Weights of a small transformer language model: width 128, MLP 256 GELU.
Each number is 128 + 24 x the weight over its row's rms, rounded and kept within 0 to 255. Layers, rows and columns count from 0. Numbers have three digits each. The size before them is the row's rms in percent of the matrix's.

# layer 10 MLP down (transposed), 256x128, rms 0.139, rows 189-243, columns 0-127
096:135150193107116107139151094144170140107089104151122130120088112097160132125102129147151141132100136138127113081140085154114071129152174142087151130104131123135145120172056119100129122139135132126158109118136116128142139137127095144118139124165144151125099132123131122153156122131113154122164156156100111112163140147143085118111140122163129136143108172102168119118096140118160163067111
096:118128108141184108186128104106173105149128106156133097137169105129167116150113096190109145131105079170123134136126122121140144163106102161104130154124123140132146123175130141127099118130134164110115128132104140099115114098142098080143105124161095115133124105158130082074100168146096115148121145129093105132132151145107133150120192129114107127105141137139115160149091116132149110114132
102:101135138135151126082155162130141161117116118146148128180103103129167204181129083152130133147143138118110129131161117096151146113141139112109143141091120125090132157166161127140083084145169117093115144123121138139124155118149118088135090136154107086151127132106143088095122117106104122126105147151139124129115125148130136129194113116129083121087146115102139104096141150144119101145157
105:136157146120136083084137142144125124122140120126152104151140140095121106179145115137142152088141157092151156136114157124156107145149124130107114134127103152091132181139134128159135096120153148151126115103174103121144082112131114172090119163165122088132120098094138159129153137154084100126166125147096121118058106171099128134177111114096130126159123095111153148165125135120132120106137
092:167076110124099140130132131128098083146139158141121111112121129142153133136123098136190134155134129130154101130106126124104158079154148159143146133139123109126159096150070131131131094090165120160129148064135128163125114106107144162128103136114159158130106129123156155137112127131146070130104115143129111120099157131103087094147140141132173184149089144103163090123133106143147108136113
104:156119127136123113095113141141092109077144111148126117091101155116155175106098157114118143118091135110126188138124156128142117123142117119098132141132115108105125134073168116167165139105117083095120159119111104134116092081132140150098117136182139116138121149150142186158155139103122117195145139133126125092125150117099098089160171116141128120102132129142133135140137103135163130134169
108:086144113138118110143111145112115088105116111142099124126139131139131139111140142142111154178146158158137138134098116085166139059150105122116166121159116109114142115158102094131137110151084120124088207095117149162148137138158113120153139116145095118122092143124181121139111112146133086092175100118119119117135169141091146117170142125143118149123121133127156116115106095161116101157156
092:156124159123148151148094090145089125125165130111132129139132100117129110130141145117124131142135125090145065100113114183107111140151136128148166090177078079120118159137091124159136141147119134140121116134155115152130139070107127113115086100108121090137105093197143141128145128110162185085136132146174173149131125141133127155129144126115131122122113120126144130159150130151106116094103
105:154132143140078126119124078161142149117125142133116107191165156102137143112110131090116157134114146118150098134137078156140088152140125138090130121124129139141108168106098110142142118141167094124137118132118131138121125092103103108144135162156167172077118108184105113120129140120138137117168137144163182165165084120128132143106126139117137148131075112089105155104113134120138118154094
085:099136121102106116129139114122109150133129121102099129101121103144162131121144135125110122151224137108129098173194145145079112139131157139148118135181160148117108122118150051089130153118085096137112119126165117111133132148094144128127159107126154123151145135126109118138113096129133147112108135115134096137158114142120114156114078131138125126145123123101152162158114156094146132184103
095:104125143165130107102154122099123159132126137156111092135132139165091114146120076081101145124181108171062137129138151141159123151098153160128142126140088097156124119080138081177153121131158102105147150127129114156141147086126138123101102122115124106129134134129095150089105109138148126130074134101146134105147176102119141141158121148124129162134113105132112144122129116136153132187145
103:089094101079131126138136131125119145085129119128133105127163096160165103087091107141116112155126107126134114118179138123153125127095169122099106124121172146150124128117099126180109116167108155105115136138134139094116164194143117108113147109094151124114152099143112106127147137081092120151152162115122147125148111149170126156090111141148142147138153149112146097109085119152084147169131
091:106112136129124154130090146119113135145109149121139132113165131119130107157158106042098104107152111153093133117119123085140111144099112105090174123129149134186145131127176112157104160145149097142149098111176157136136122146147144161138133141137127111123103106134091098101143128126127151084112145176136123126127138142123133147149119127114118155106160091105192118128136063108158127105132
105:127142147116147101131122142128142140086174091150105169218139118112142113140219132108135121151123167116149141118160122120097090172143119117092152142122118090147087118112137112142171120105131118167143119157143105121133094084139103130091159095115166129116104107128113125099127106119114144092119145128141117116140109104098167127104129133120145115132133136109150154150118152151137147095111
107:111122160149114094139115097146095143118107136116108114131076134142108140124131142118146111117108149171136142126120137165139108121128099148138144145108134162166177134141094140171095106130177156122089113153147130135131178109130146145136149110121115139118110090131179135088121155098105172125176132103071088108150106161135135098126137112107168130161147135099134078140104137151127103073140
109:108112055091129105117155101088174128142092120150094155147135106151140121138132091142104168159110140168132146115090124133093114124108140136139131140111132148158105101104169117154162107110174137165147163106089100108137142114153140111133113143119141144137147087169142113099165138127150140137163170093080136101160114102073116139156146116096129132135129140162105122148113111128132117134135
112:139120109124116134144097146168106140115120140162114107123133134110153132105115123117124108110128111155101145127131112132113121082136127137119124102108119128139155149139093124126073150146061113105051098145129166128133151171148133106141150127133182147087155125118116129121173122135120097082137088093156155133134139110127126155168149119152203112147154117146180135091085126123125145110142
101:157121197153080083130120127097157126118142152127100103159144102124172136145075134112140132103138123111128101155146164104109127156133144133108114111164143131141134115132156092137120124089152145113137135082098135109108163154143155126156175069148133137116135140115149155146125159132126119151133146127094136124124115133137126127168116092139075070131112128136091089095109150170091129149150
109:154170122150135133120130131116097102121165107070168139123115163108128127158153139132126146162154130126106154073170118145113156124128149106143149123099110115090139083143112133114093125118138071096139151118124105128081128150145120112106100142173163086125138111168162099154100128153141125098134112141161092151099162116158113099152144114133107125138134146113101087117113107161166149165108
094:141148114141132154137125103151079096161106096104128127126140109116146112120160110149150153086115108115192114109101160143172138086139099153171102107122125086119145115121133158133103153105120165080138144136104141119103128119094120084152157132163058140183129123135126145166096142160101117124121127151146124141100119120154125116061100140094149138149141141128156156138127128103128118124123
096:157128141141144110164137148108137102125156091155146145163159096107131121168125156085096094158170126131102167081112163174153150135131140153117135106133117105134105135126167112158196111137151099134093123105115116155151135109132145142149108125178118091105138115148118135115127147112137114117111112128075129119129166101121141113143146110110045141123099134144094120129095128118133138083113
098:087127121170144154105104150123113115123117114132154129145150124137085164091123125069131125115120129128150164148134104138139089180114103138112124167155120146098137106120124154155135148117135096139110155105140159104105099128150176132112100107147103099154131126162150138155144114109096115125098121124122127079140140142094152105174112177127097120092164162107138132100189103180112097126140
119:103133149098053127131104141131126135128167070142105127127128109156139171136140159141151098126142146139148132146126165112091133108120129140095116145128086137110137116135154086152112146133137105132118143103116143095120162155126115070106182097093156155115152112101144133135109119099125163115130109118152130159079140130118141126140133105144168150102130122142147135112104118164197158117068
100:146134116089102104114086149131118149102095149111183115159100122140144124150146089149148139129113178161106101148090147130128070137130072152154137185100090138122118132116103116154139069113099110132171112123099093146153131136157076111179159165145101108126106131148172132113094141124132137114159140151158142102144108144141140110153123139138111126120102126116143158121109116125141128126134
096:154132129114154129136160111156152112131121125093135112135132094117154137141157101164105150107149142078132155135133176151177131149162146135155102154166133093119131140126162148136103128109148142106106089107097112128121155144146148122143046147142114145138152125167131128101101140117106079154101100106099090081128082141112157076140137104110143173110135126164117116126164125125117116141099
081:096111128085143114126134156134171142116190066130100123149108132080170101146111097102127117152138147109149141143180156157116122166156147146109129161086128139133135139115103115118122113166140112132124151136127112111144143178112154127094136132129123147105138113115108102120126121124127117118124134125126098125089152173130128138133103086125136083118129150184055125157105125094106151179142
091:109117114132077128138122087140197112157108118170124154158129131122109125114117140105140113132142150158166156139123118076156164171094127117114136161095126131080125142102119109100097156132157130139145138095116127085142100156098155114100138161098117107085146088096110125097097166122133141056151162140153122149110137145141137158124131103117118129144129143143128155103103118136148145171130
101:121116126161142106110130151121126117140159119165096106127088108110095122131141155129148101147176141082148154137137151162118120166098096146140129152162077166179101058126137110111125093130137118103117135142083074148155153149152102117143123125131142084121109162162142116114142143135124097121195122096154130114165104113123135120131136146097113106130135139143087118102160119106133131150159
087:111141127108160104107154101123120155123143103106120182116110144103077129155124116182138120143107117098152080111110129127128129113084154129154180127154140110107133131138130198104155108097168100142169154134123142110203166129117138127111114125159143105127112151153147088104154114131151122148132105095096122143153147133099128116136124123156112128147149066148118120119079120114131128110141
094:181110154123118112107137162131114169145115152101134126143085129120146133125134102132131140139102150113167103146123063118105124115111157115099098129114158160134158129101116122117154115109155099136117142087085116169110099149110126117140150122126160135110115135182121145124139132147142111126134179073100189123127111104131110140128126124134135163097105120107127199121113156131158141096195
113:099157106121115132106147155073107123158161122107135134118090100152101104152125085186161154086085154134146090138159115075163134127121106104142113121120136176087104190180132110131119122127124126142143127102173130152149064119108148075141149138141122133118106139127138129164095129122130126138117160158104133107112115132138127122125117145108125124132154145111118175142098107130144141155147
109:162152174102139114122136119116123114091119140159128115094084127134136156137110160151131140135097151110100161075131142124111124128132142160107132107143115115123122135141127147107100100129130096119109119152110099123161136101161143129137140124154106134134151176156060114097145135142128107080152149118101133114088127177092142111164107145143169212156130117108147123134117123098143142108192
099:103120133102118112124146130096123102121142118134119105158115132179110104173164103111160132124077137160067144082110119144162119144185167109135137113117108092161146184120107144139141151118142165139092146089111094146112165142138169150149120137102127126163128093129102156104135111135112123132112101099136108092141118153168099144114165130082136144164128127139140093153119126128117112093123
088:096119132156132135115135121153148146146150123180141140122096117125096156158144102085119148157120150146103119123100106096156155153162118162122115133123186103144138110125140104141140084140114140086141158140149113134148118088093128069106123113169095113110120105162144120118159157115153112104170143093118120119102179142124139151163137137131138122137084066127128138105132152096165096089144
102:158111154119131115125135099126122128169108140101176092127096129114103131131121121084168130100093113136127085146043157100108163141119119112132107153095173122137162108138128157121110116138130110111140200118127144161135118158138097091119139168121107141119113082131128146080101136129122164111153113122145095153156147113133136130139115111165136128129150139161117094135168133150146078150143
114:114106120106131149120078108135073133108111166111137131109133128058086128145121117063145155114081152098143099160106184139147113132109096132140125131154106123120102185142133168121131136123165155133095144120130138128102099125098160151158143130175150123107130144171176152147126158156139177150124147143104124117106114104138138090105107126119123114161135124124129113104098122142158148127114
092:143141146086105146077140182152132144112102152110129109139132143122180140160129157121150125099146126177087109132136106128123089088124130091141134148107099117114131141134090131136142152146119110139132134109054111108183162133168160120102133143129136096101129129140151132084132124104136088148101136153157114112157154113109134109184125120107138152121113110124134157126173154116063130128131
093:141111141123152167152144152097163136111128116158124112098150116134157116106090114124113148109151092091146123129125077102152131116131135140086144162137129094132126119127105170159154095097155094175153097140114138123115148126110111101164082119147134145118162084117090099126077128166106132118173164139109150122143125140084107161127175118142103123135116144092164147132099156173114115148141
103:150153130113127094141164112129172137111098136081156112119122112158196114153128105180131132117178097167140146111138129146160141109125140112088102126136143099157133114113118173156145127103151144098137160115086138136115126131160180095162071117144108135140140120133116119129113095081160121092102105097111169130122089116119124133127142134111118112083130093162115093161130123135122156126130
104:127175120127186085114129112110180106069092121129084145191136128120128092142139148121106094108134136121135138070150133178158142126131124147165106135115144097139109144118163131114142124122114131157109136128143126124141131156124110107141111137159108127109133089148117179062151127153077146164116137108176115109104124116115130119100139138116096138130122142169111141125086140158148121152123
110:137093111141182086176137135129129159138122079138107113106140138148152109103135135153145112080173072120093143173150174112123146133113103101095132115114129145179134133150121090129128105100140156157128111146137159158116107132132137117085144108143144178099115144134080109103113110144169105136133124133151145103114139146082131108098158143142154119133187128122117114105127098111141146123156
083:155100135084180138097127159157145193097089128109141128156147086070117153135150131140159152121112127090140116162139121105123101156114180173110124141105120151105096148175104143133132159145103116117164115109142145142125132121131106134129121145160146096088091133127170122138137122130103144153178109145122163111113118137122102121134144115103115125104115087104105138105096148147087155158139
117:145087128159122162096115138148125111114151112099156158105115088151155127147119129137118137123177144118118114157141129070161126104106147115105085150166149173119131159149111126142156111132121110129085100105132151139089087173115101155118136120096119166124130140153097136140135128140093081126150121138153127130123077131166132090081118129145128176131151159118116175091133099161119161122132
111:134103111116110125086141127115131104152123099144148084110113124110136175185116128130143156096162092163132140109097100123097126100135087115156110134092158124168145109090107111130167144105151142129134141121129134165127177149101130133094144150113123123143119134166114163100135107133082135105140107132181124107134132128087179131116176142121097164109154114199140126158117126139117097127130
101:116150120105141127123136112117176106124157128151114116104103143105137146155114114062173146069125096134089158129132126114160099104121147120124089132129122144143136149095131059108124145141160124157106118159123154075157131115146152160123172106151105161150136090173176157139123125166121105132146129114100139163123115149125133116137128069160113144126146138156130109098087111117152127121116
089:135127142147131127135087104149154104150144158122134122103113138155080136134100074072134134078182150118144154099155131131105140132107116133126120100119088130159106066136126114141140127130127131104172140138130121132138107133126113116135072099137126132122159223129116142131126125134160115104171150130183114128120093126103117118151091142148130121136140122186157113118086145113134116152132
092:136105103136139132125136158138123126130170086131154145167157145115113118135136150150121117145214128127088152191136132142101137134118145168120079162119101137107116111149115118142095155096158143152090113105129112124104090173085107166099098145085124108161124109136090135118149134058155091133115143123141099130148140149108116120147094130129102133122148152120122156114135135141120097102125
094:180102125171129107126143131159103159096111149100103140112142151093113138115140125146124140098139053108157127137176163140132088125115136137142143164125120123113145151143124125123147127148155122109177095147130128111135164096162099139088108141138122140090144126120092097138141161175084164131114103139161131133157165097164138147087076139129097115100112121113108100118124098113143152158135
123:152111136088111159096127083147101172143125135063144087096158089173146139130120147168124133128160065173152117107125117072123130110112142143132131143122162149136117181111125170109107102119133127126157102138111146115131129127110114106104098126130095128160116170137143096191129139146128106116119092112112144109150122095135122147104128147135124135122107168116109174141164143151142139135144
117:121091095134108104110148110105144123149116116105147170115097125113121140109109182181153109169151145150101148074095159071131128105143115143151149132104147137171163101093151140088104167146100144130147111131102122120121137099131100141117141136163122116173128133107156127116164146109119142129109118137141116109083115150150132087166109158162130140121111081153136117093152120121086107126164
093:164131115148085089130132153111157133161123119166114147135112115118114078132101171112152156117236123107149115105142132103085155128106134130143152121134164131133111133112119074119114151157117134157153131090163149084128148107113130136107099152155177141170108121114161129112136104098131120133098135126122146122122102129104124143103140138123126123153090167156119137097127148127082099119113
097:112113142117158091172139113118116091153143120113120140090129124169161145081090095100126135131117181134139145138123146101138141130127146154115102145107157139124069117101161117154158115139087120136147124149180121128127128164132098172114144122119135164150158126126130145094137147146108107155117112099128180071091158131090141130077107106120126105101107149111191128126118104133119141160129
095:148137154097111153147123138130129166096149124126097190167103154125128133114177134148107107164192120129146094144192125143090084118138077121149130152133122138157136121154107107135147123126132083121146084130104119129142129102169099119092140143130164143100122112097127107111091120116164137110099150123113142135164158088093125138117144154146126136083110133093120152131102150104139127170127
086:135147124126144137111150135140145109118159149139114117079115126106106128096104106165188120096135125147134119150099116117145133124196090103133131134128096120108128152119108156105119114123174152144125143143144146136112127100142147094090121125151171140113152163122125114096130164092092109138117088135142115117126086128178134098153076098133111188141132103133073127134162184129096104134147
108:118090110138087105113113118087127115145131110116101158089145125147131080127151136184096122139140122088165099082105152171122151147127116107113133178160128120114095130126153165146141131149136156130100133086132156160123140131132144137147146129147077117131136111159148159104108150082134104165139141096114135110131115098128148137095167157104097132144141178174095151143141123135100100171124
# layer 10 MLP up, 256x128, rms 0.139, rows 190-243, columns 0-127
097:107120098118134118141102095151122175122110126134124160130154144162188162108104149131093127121128111141133140109145094106130133139132104130136172113148146142098164100190118121126091093113160135123147133121122105110117143172148139138111143146097152117125115137074140180138144092121201120089134081118102148122126102125115115072119119121123128118178103136128118164135140118140114128086081
102:159110104155146150190158159098099123139119085120137122139156138113191105124117090124125103146116122139134145172136105117124118116143092100153155109092107159136142119149142132162090117088116139148112157117152136110102121166154166148158115135138173104104129129137131142151130121165140061102101141111142132122145128092126161152081097126109129132148112114131175137123114122107121085075144
108:088118114170138136133119153093095119167128118121139131111128164114168179152119123136099154127145095154126120131122094111108129160142145114139178085174120136093126073140109125097121171087142165116177163138141169112148127171129138148112117114104124149108093141126138105154146100137135068122102156142111147121109138153102112083147117101132119086134113158126143151109163123133102110149099
098:074170153145158140110075130122109179106134103102140127076110127140131143138127155146076140172166149147128124112153114179108124123123107108124145089165101143108117142110113128117134144134104093114134117131144126116152127138138187120139109118148106108176113113078159114116099105151129142145137127140128103158151153115121099156094126150178087116151141109075127144158123168092128135129119
102:145132128125108118135119134100162129189108167133113171138149163160121110144161129174132126106127152124137124126142100128124129125120131137098122077110142126188175117127105115107081117095102133144144175136158138136111129107083150202123129120116149142120108069109136148124148116143139107096071097168131137156139099110126162093110112141122148138152132148106117122141068142138117122108105
103:110125098134109147104151101105132131155109101148105158114091125145109110099133086130153113103164116138127114113163136113091117181120139086144106123139146121111082088168152134148112115100156077132145092161150116087147075117094150107102094116154157110128137141106157149153116188149149132142157142164154123108162126133125184152153151127140121109115144108137150122131144165093136098124116
095:116111152106062131142149131109135115138141089138120102119163134118146111156123112119130111127158126124117144081181113130095190144133157133164098149137192123133140100131170094115144097134079165114152100162140145134090137157142101097131105077120099178141106128125110169119137116105145130101119094132137125111092098143159129130116062145148124147147148127150123147122152150119133129132125
100:123135131131166131172055098142137156121110132080117139110125141111103093110167138129099123179162114107128147096168140128103116122133127115174132149116145125137098124149167103115153108095129082075194117137170134086128121122132088117095145112133156115128083149142105136134093139135125169149129161132145153128121144098130173125130117140152133094139174121119126120130106106149145093143122
089:140098164126135164135098103144130110155164131150130112156174160150109101158099122154124150130109122198122140059108125112177127114122125155143133142104112136120155125127135149153118084127178141126087137135157141134120141090145127127139117141110116113154133129134141158131142145137139078096077125138133123130125135121125110088127158088126118111086134113103126097085086070153113128077155
095:145131129140088178123096143166134154151124083081120096154128139136146153131129158127143122144156183129078121122151115136119194151139114126104116122118141169101146074149084113122118135105114107147124101117106125141114108157151141133162142108155136142092152102125171103110128126153133117107149116146121081143129077143146113107084124075113130121107181128128125090143164148110140144109113
101:139193113185099178121120099088122126122134152140127138122115148125089132156145114150086123126164158105167129143138101165090126096135101090137147158118117112087115123115139088174102101105121083093115120134135133156158143091129135118087117137105143112111147134099109112137096132169125100122125133138163129156142121110125151154094115151114144154118162137108091147129123178148182134133108
095:141115112097126131144135088139068109167108090134120085151115133139125092119107113110122115140151159104148107142148126179104151156153095125142166106147133162086158100141086117098145117116110110127127158143106159137122140171139133118130105101163087121186107136110147148163101110187132082123098141115135104131102140131109160142133161131193113126123157130129105114150143155106148132111143
098:105167079124118159115092155130107095179110138140143065101150145134108149113090156143154127132147142115095095140126132127138141105121156147170151109106144148103131085153145140155088097126121135136130142138155138118118181136122124118148093140102105150133179094123097129112135161146099062126146167155106153089139134162098097135127131133117135121103126141142117117088158104123141074129134
109:152165125166126157116116117129161167107100086119129109141110135131155117134081132126115081146192128084150140127154117145099143103149119132120138114139096115118154133144105106128125107127102097155141151117124146118148117094147119151118151118095128137132154150112089124118107149164147133123100146135205126137118175121148128154113095173129112093066126101087090113089137174117127140162118
107:123135156170108143166086166091095150125102135123162135116179131157160122113106166186127143150126124104107106185139106167137124133080128086126164108152116136121139125140118133094085091097092145098136124125144122159130151110163082118168133123126138110117111125091130174148087118121153115106121135160120125113122141169116148088108114117136171094098137112156149108113147119116114131127127
103:101192104156061141127141114106115161106156089128127136123091113121118126136144103116146128139154159115166124164129090147143100170151107065129154098132162147145088120100112120176124132092137147127122119154117132150104113149134117147082110138076121139130152142117114139172115133155113130111141166165146150176114117110096149137144079167142102101115137124109131149153117159127129127128111
102:103152119115121160107136122118132156126113109155153137116132193140140087119153143149137141112126127138163162128121105136099129115168091108144153119108146151091165105170118103151120081134140095100116157135120138147104133106107115144133122173118124086117104115157114144111126126133148159110136144140115118116150128102128123135101109140148137155114190102058136204085154128062146125113126
096:115130140131160141109108165146120097150152136146126085148096137126116112124111127140145100135138138135119146130180123139128163089115152130136108122196135150139127104191138107143105100139143162127117155118157123110132112150122121135097126102122160142128082140117161170159101159158154150113129109133158071097096114143161151112108101137128114094133122093149101118121156176088111147073076
097:137124139129084112114092157110143112125145142122115148089115145100101072169103132126096128147150141104131173147151123109138109101091096089152107113131173156153150155153146133141115134106140079086128098104150138111134172135143122175122141186097160113126141104089151153138138125129155157107149149154142135098179144135150161163106134139159066104126123136125123112131118097121151122120107
094:107115104124093163166148098139090145155109120157108122132190114132087142136166141135127127135149144137115126138162131137114108123159145109120174147125159103147103112173121081120118151132155100124132124131128129080126109093124185132168134095118137148083150092116139124141144123128136139111139192079138146144095091166090141144129114150137128111103123166115157100102122126133131125075087
104:151173112142128099145145103120131152154147151122110116114102160137133103135121129130074127140129109090158071121150126148113168145136122080098105124155152129115167096162104099135119100096123103130151097158153145146191139157114131136125116094098142124128125157119130090094128136171147120142101124094185160120121140176165142093125105105114159101144111110128102133139090151103160109135155
111:100135103114137124150122153081110103086140088130089141154137152131127108139110168157128114139158092128139164177178132152152110178141145112111154133160078151126155120115115125068112123112089156134138110154119134129129151116145124141125098149130085108086138079103149115106101091148121130135074146133123171136127175106152131138120096123163119090129134125154120164123153114124129116155104
097:109132155160136129152142123103110131094101130122103143113158160152169140157122136136110130139153092139129123126136134128094187102096172123100163097175189133127132069149180117104075117145106110124111143139111141148117126132147141090116088110167146113105137131116061135132159115147170132125070138112117114140144143135090148169113134122123127122118174092138127124146126121095118136126131
098:097142161124134130142077140131126152120146099135115091120151114116126126144105107162153099130132116171134106141154109162138111134126095126134128132165118124147153122147088120139082151128115157166123164135130141084139127143171130122127096091108114112120095103139137200133136127164155122116096100113181077118144132194142088143133120161131149109115163089122135088118134181128119115092110
092:123136160145160114062088127121111105156098137129137116106107128127126143125147180121127124152129116122090110099141134111149107107095118128129128103163129128108119089141148103094152095144107187127136115125166152071107169131143151160104143156091098133127124127151186155172144172154125159141112144148129159143134075135139143112113137106143149115112143111072175133093131120143120134114111
098:144144116119133095119138154104049145115139100106131107142151143125115107112116111168113103112119124145090089163121140158096126111157131121136140058142141102112161146155139154115142082124121106101086102161140170160146156130155128149162099112120153102136139149125147139097136097141109080143139115103111159109146159166123121103139129141172076097122150106106175123144138131136140140134160
101:168151062126134132156147119100077131130113122111156151128143113117116138116158128158093112136159133117136128128152146147110152155148163064102151133128123129078101107157148118168107161104126141100155152150114098170152105152111116154102143155150147087152164143120111126144120083093103117139116109118117171130123084117109116139099128125165144129126145133133176106125142100124173120082093
096:119133124136095114135106145139130125151159085139093107122124098117151123157123139139201107090135143101161168128142134114093156145157138121143134143152085142140105121153108138118120117088064136134134151147139109081110130153140154163124125111076150146129054093102119144124110071135143154123140153119144126142114139152090162106135148137121152132109129142119093150114168169079123127139117
097:083158101132073150121132114110114144179148069091130114118160140129137117118122111133118112154105108152146118119149120131102120128105107140178068121154139145106101129173149094130119138156137120091188101124169121099163116137132106143101135155128133101101137089101148123073114140153141130133117161157118116156145163159160111169156122118148152126118156120107101175130137140111137092127124
113:149101147147131135142152128128069156157135109101175100096119120189158101166158107131137098103137109151148131146136100172106123149113120092140154135161142103078155108158117140159114071074082130112140124115137139090099136160123095129129090107126110134134108139119150171140131136138121113085153139141124108138159153093150161103114125135140128104117107081159148119148123120110161133112136
107:129110139140106115108125144140121140137110124088164139110128157158130154103142090117096107117141126119147134125140132163133166128128119090134168080145158184093154092135104120165157161138118124155163140129117117124103126102172164166137122116090162107146127161112161136149096141143141065106082159163162130116125120144116100104149112106121148091132098158116139140129092105102140105081086
094:123153125172116117125125125148140156115121109123142136110116153124136112133148145137103105158162167107179113108151123147098116098082132104108131122171154230125124103172141123111114130085103082142134112123135164121147090109137143137141126163125123099148136091110147108141103157138148112121120147157133107171149122093131148079090099163116125112154122130089123163107102113118112126167104
089:149111139145128156153124100135115169133140103128145109119167120133081141118119151117141136151169141113130111167155124181121161117149111108117115097121126173084138143160086123095123150106120136172114161108134141073132118134140118146107146150093119092115116125127146123140130129145136106103063074166125090092082123167115085146152131151135118141140170147108116176124126113075135118129119
106:134141132146130156145123174104128138109093138097125147129155168103131105165108145122148094096143152141097144118153113166147153151126110110146161143171120157124132103119133128127127110079106155153105159130143141136078140143114193129074119135132118065136108087143121150131107110132169138133156097208134103123111102171091139117095114130129092114124144088118152128114111148125120109126130
109:148125125180121137154092162123100167169150129155058113070126156136125101156150135134160082110168098121170146123136115161119138081091134080136138134134162092116145120171140122107137107109116073110189119138153166155119124120129100130135091157123151129107088139126080133131141146160144096133140116110113124148134137118111118143128124126135126108130153092120133157113117164128132114120139
098:123123098162154090149108137143115131144158092098142108084167139136107106155138121124160120126160097141129126146144117167120113091123101101115195143142136108145164120134105103132130150111116123109111157113180129135129125126118108133136119128093148131188035136127133145157162148179154099123106103171117124132162117137108134133075120132106123123131121150138130132136118147134160091077107
097:120134164156137144136123073101115108169117144122155086127125149139122115144114075135129152159148132158138053130112101148134127139117112132153141122163111151135113072149154095102128117118139173130161100106148147140133130124112127115109121094123138160151108128133131167132117180117159117121084130124130164180093155111111129114057140111159081113144115126124128121148116105104164090106112
102:119072131097140131128159155116141153116116140065149127114113155141157146136131188127115114153162097125157155142143118162087129137110125071108147127139153176124147108158157130147116093117145087120127125149141136125109128107135111126112105160107120115138100133145072121157098082140156092092117113159141098106129145122149172144104099133140128132142172096147141155075135176133122115143105
103:073150116149152129136095085086081152125087113115133167111095108139154157157128130125152104137132115119132114142146121101130112160138123108106104151126120123099089114177168121130151128080129105145111191136170148121110129085123123156064105155112140128142129155116116140165102163108175151117113142173142145145115089129147142139121097106146125131113124102137159180141123131135129107149113
104:112151119159080100141134146121138153123154097143125114110142139150097105110134086142066110123149142102129155158116154114103155168110134108115147160163134129091113099132083104161155179114088129140124120150135131136156149109147150172082111113107097124134107165126125166136102131130172102104177190141142111121109141157085127123104145135140136121066123124133111136129167108104134112123126
087:108153169161085169170113129134149144170079134103094149112142142155120087150112088103141126195158120106117153122195126106126145141153100084158121132129127125171135103129125134156085114093111129115152094143137128126132149127111139094104124128133137127174124116126129132115125148103199103128163125174145126106111132163105135128145093134143097120122141106138131143101125093094137120125132
111:101160100143095155107136132138097100123143080087136144104131165129126102129138124148085085151134124145169190096119126156125109119119068102146131141123141138097154128138172124139112129120137143100122095181142107125143130141159151127134128172151140082105118131112127147164109105178108121114111181109155112156132131125149110128110133133132132128079145126157146074092185118145116115134129
113:100133113144124148137132110119099178123140130088127146156145140142136159137124169138150127138123109188104137127149113131083108120143115118107174104147160156112175098162128073114137122109126120128119176155117156138079131053146138153132110133132171123125140156126102133139140115102178100124097140113096109155122110142127102119123078167163091101116114106122149153102103151131120105088126
097:137133137146160129143102167154110112092084136094131154115195127139092146082161111165089132109121129135164136122128149157118161130138109112149117114133104131111122092138125123159072083101093136148146115123128146147100126084157107128155134106108143147077082180096137146123129126139136130120106157163133141148144128138094096099143143086169112124123111130127179103105120161116126132091117
091:091136133116141114111126157097144157136120101120080158100114118183156121099134152124116190126138166130097133148120126123158155131126134145169139138128143115126141158138160107171148140086115134081104115157142139127168149143161141117122136106093121114134148070147117129084138083125089107147111138119111152164132106147160091090114122104142102112130134087101075118107169128111169130102122
096:140164145138128133128148094102104098156153144080102106118123101136166140150110120129109119158119105164149102118128104145154120134092123092136127103167134125123133126147141137120147046136142111127128085133099159143162155135126127113173127109144154115145107143128157119059087163170113128133107130134156145153164130118140174074124129161130099079123175111149135118108144112109143092128138
094:119142146109077156145055103164119117196130100169143113133137149129111115080130182125127115175163170124083119151115096137130161174109131127126150086134133172144127074158113116162131136132127104150132126153117116096145075126111162116098127122127145160141095110141143139118156106093138108112171150133131135110115108174107125127116147122108138111118152122118132126119148140130120131116098
106:100134135121130118160090105116133152197149145128101133109122134116155117127125145151150091174138162141139112142131144133133096143140135130098129080117100120148089127167130114108068155141164116129190185174165115101126095113135136148090125132115171113147106100099110162121156129127138116126137167139121130166119145141135112082128137155113141137136103116091118084143124159097141100090117
106:134111165157096156162135105119102114111131082141119127138122166135119117126106152132121104147161169127139147175175164155095104139119135097130115108138153148117113158122123098152158136129163121085136180131122157087152133109115141129133154176142095069128135139112112129120102100180132140115126117131161163172066098112114119100118084126146099122128164152111120124096102123134149116120096
093:111105127142172131128118076093107148133136087075145098130155149135093169108179114118063096141190161147133089109125149112134128123173088101096128115103157130123146148167118111135111147090101144130154101167121150134146147121128117094096154119171141148145140126125119132137144117151130129137119154125128102144102146120126126113124163124156138148099153094136183104133133120164101097124134
095:173145086150119127046165120106140125135116149136120136122138163114114145171172134125148112155148145105143084110153183108157149131104164150140132134137152159161172132140151104143135125132117144108131138141137137089083119076141122149115097119119122078113094137138131114110092110136153158129125117144154125139130107100134158104164110152121072118110173135114081121119118139126085105142115
091:107118072157151123100121179137131131163150128134132131094185160143091141122124170122134127107135151144103109130085106150178193134122170160130185105127140125119159105141173127171088133144129113129099154133127120111134150162134150125142085145131134158157138130137122151133163129108084145109135136132124131109100128145121113124129115107072096108152104114115111091095131102116145110095099
091:132129121140101172123133133118139141139139087104133111186164119159122096157132144179090138144124130135128140121177145114092089130090144128154140089120146111155111097135116147128111124116087094088104109131119141150120165136133176141106109136110070142121117068115114135108136105114117159143187146148137111129102167146077120153123130146146125102141126117146181104119104125089118116099157
102:118125108070140126157123128100119142123161102166105159116159132130109160172119086156132081106185152130127112122185163122117093143142144117094103157115166166122164120130128086128114115068094096155137126128135103076140122081106107136118101137134148132122139163121126151140120131114105136128083080173167136155108106125142113135130114096149119131144145124126131166141111130142162130116128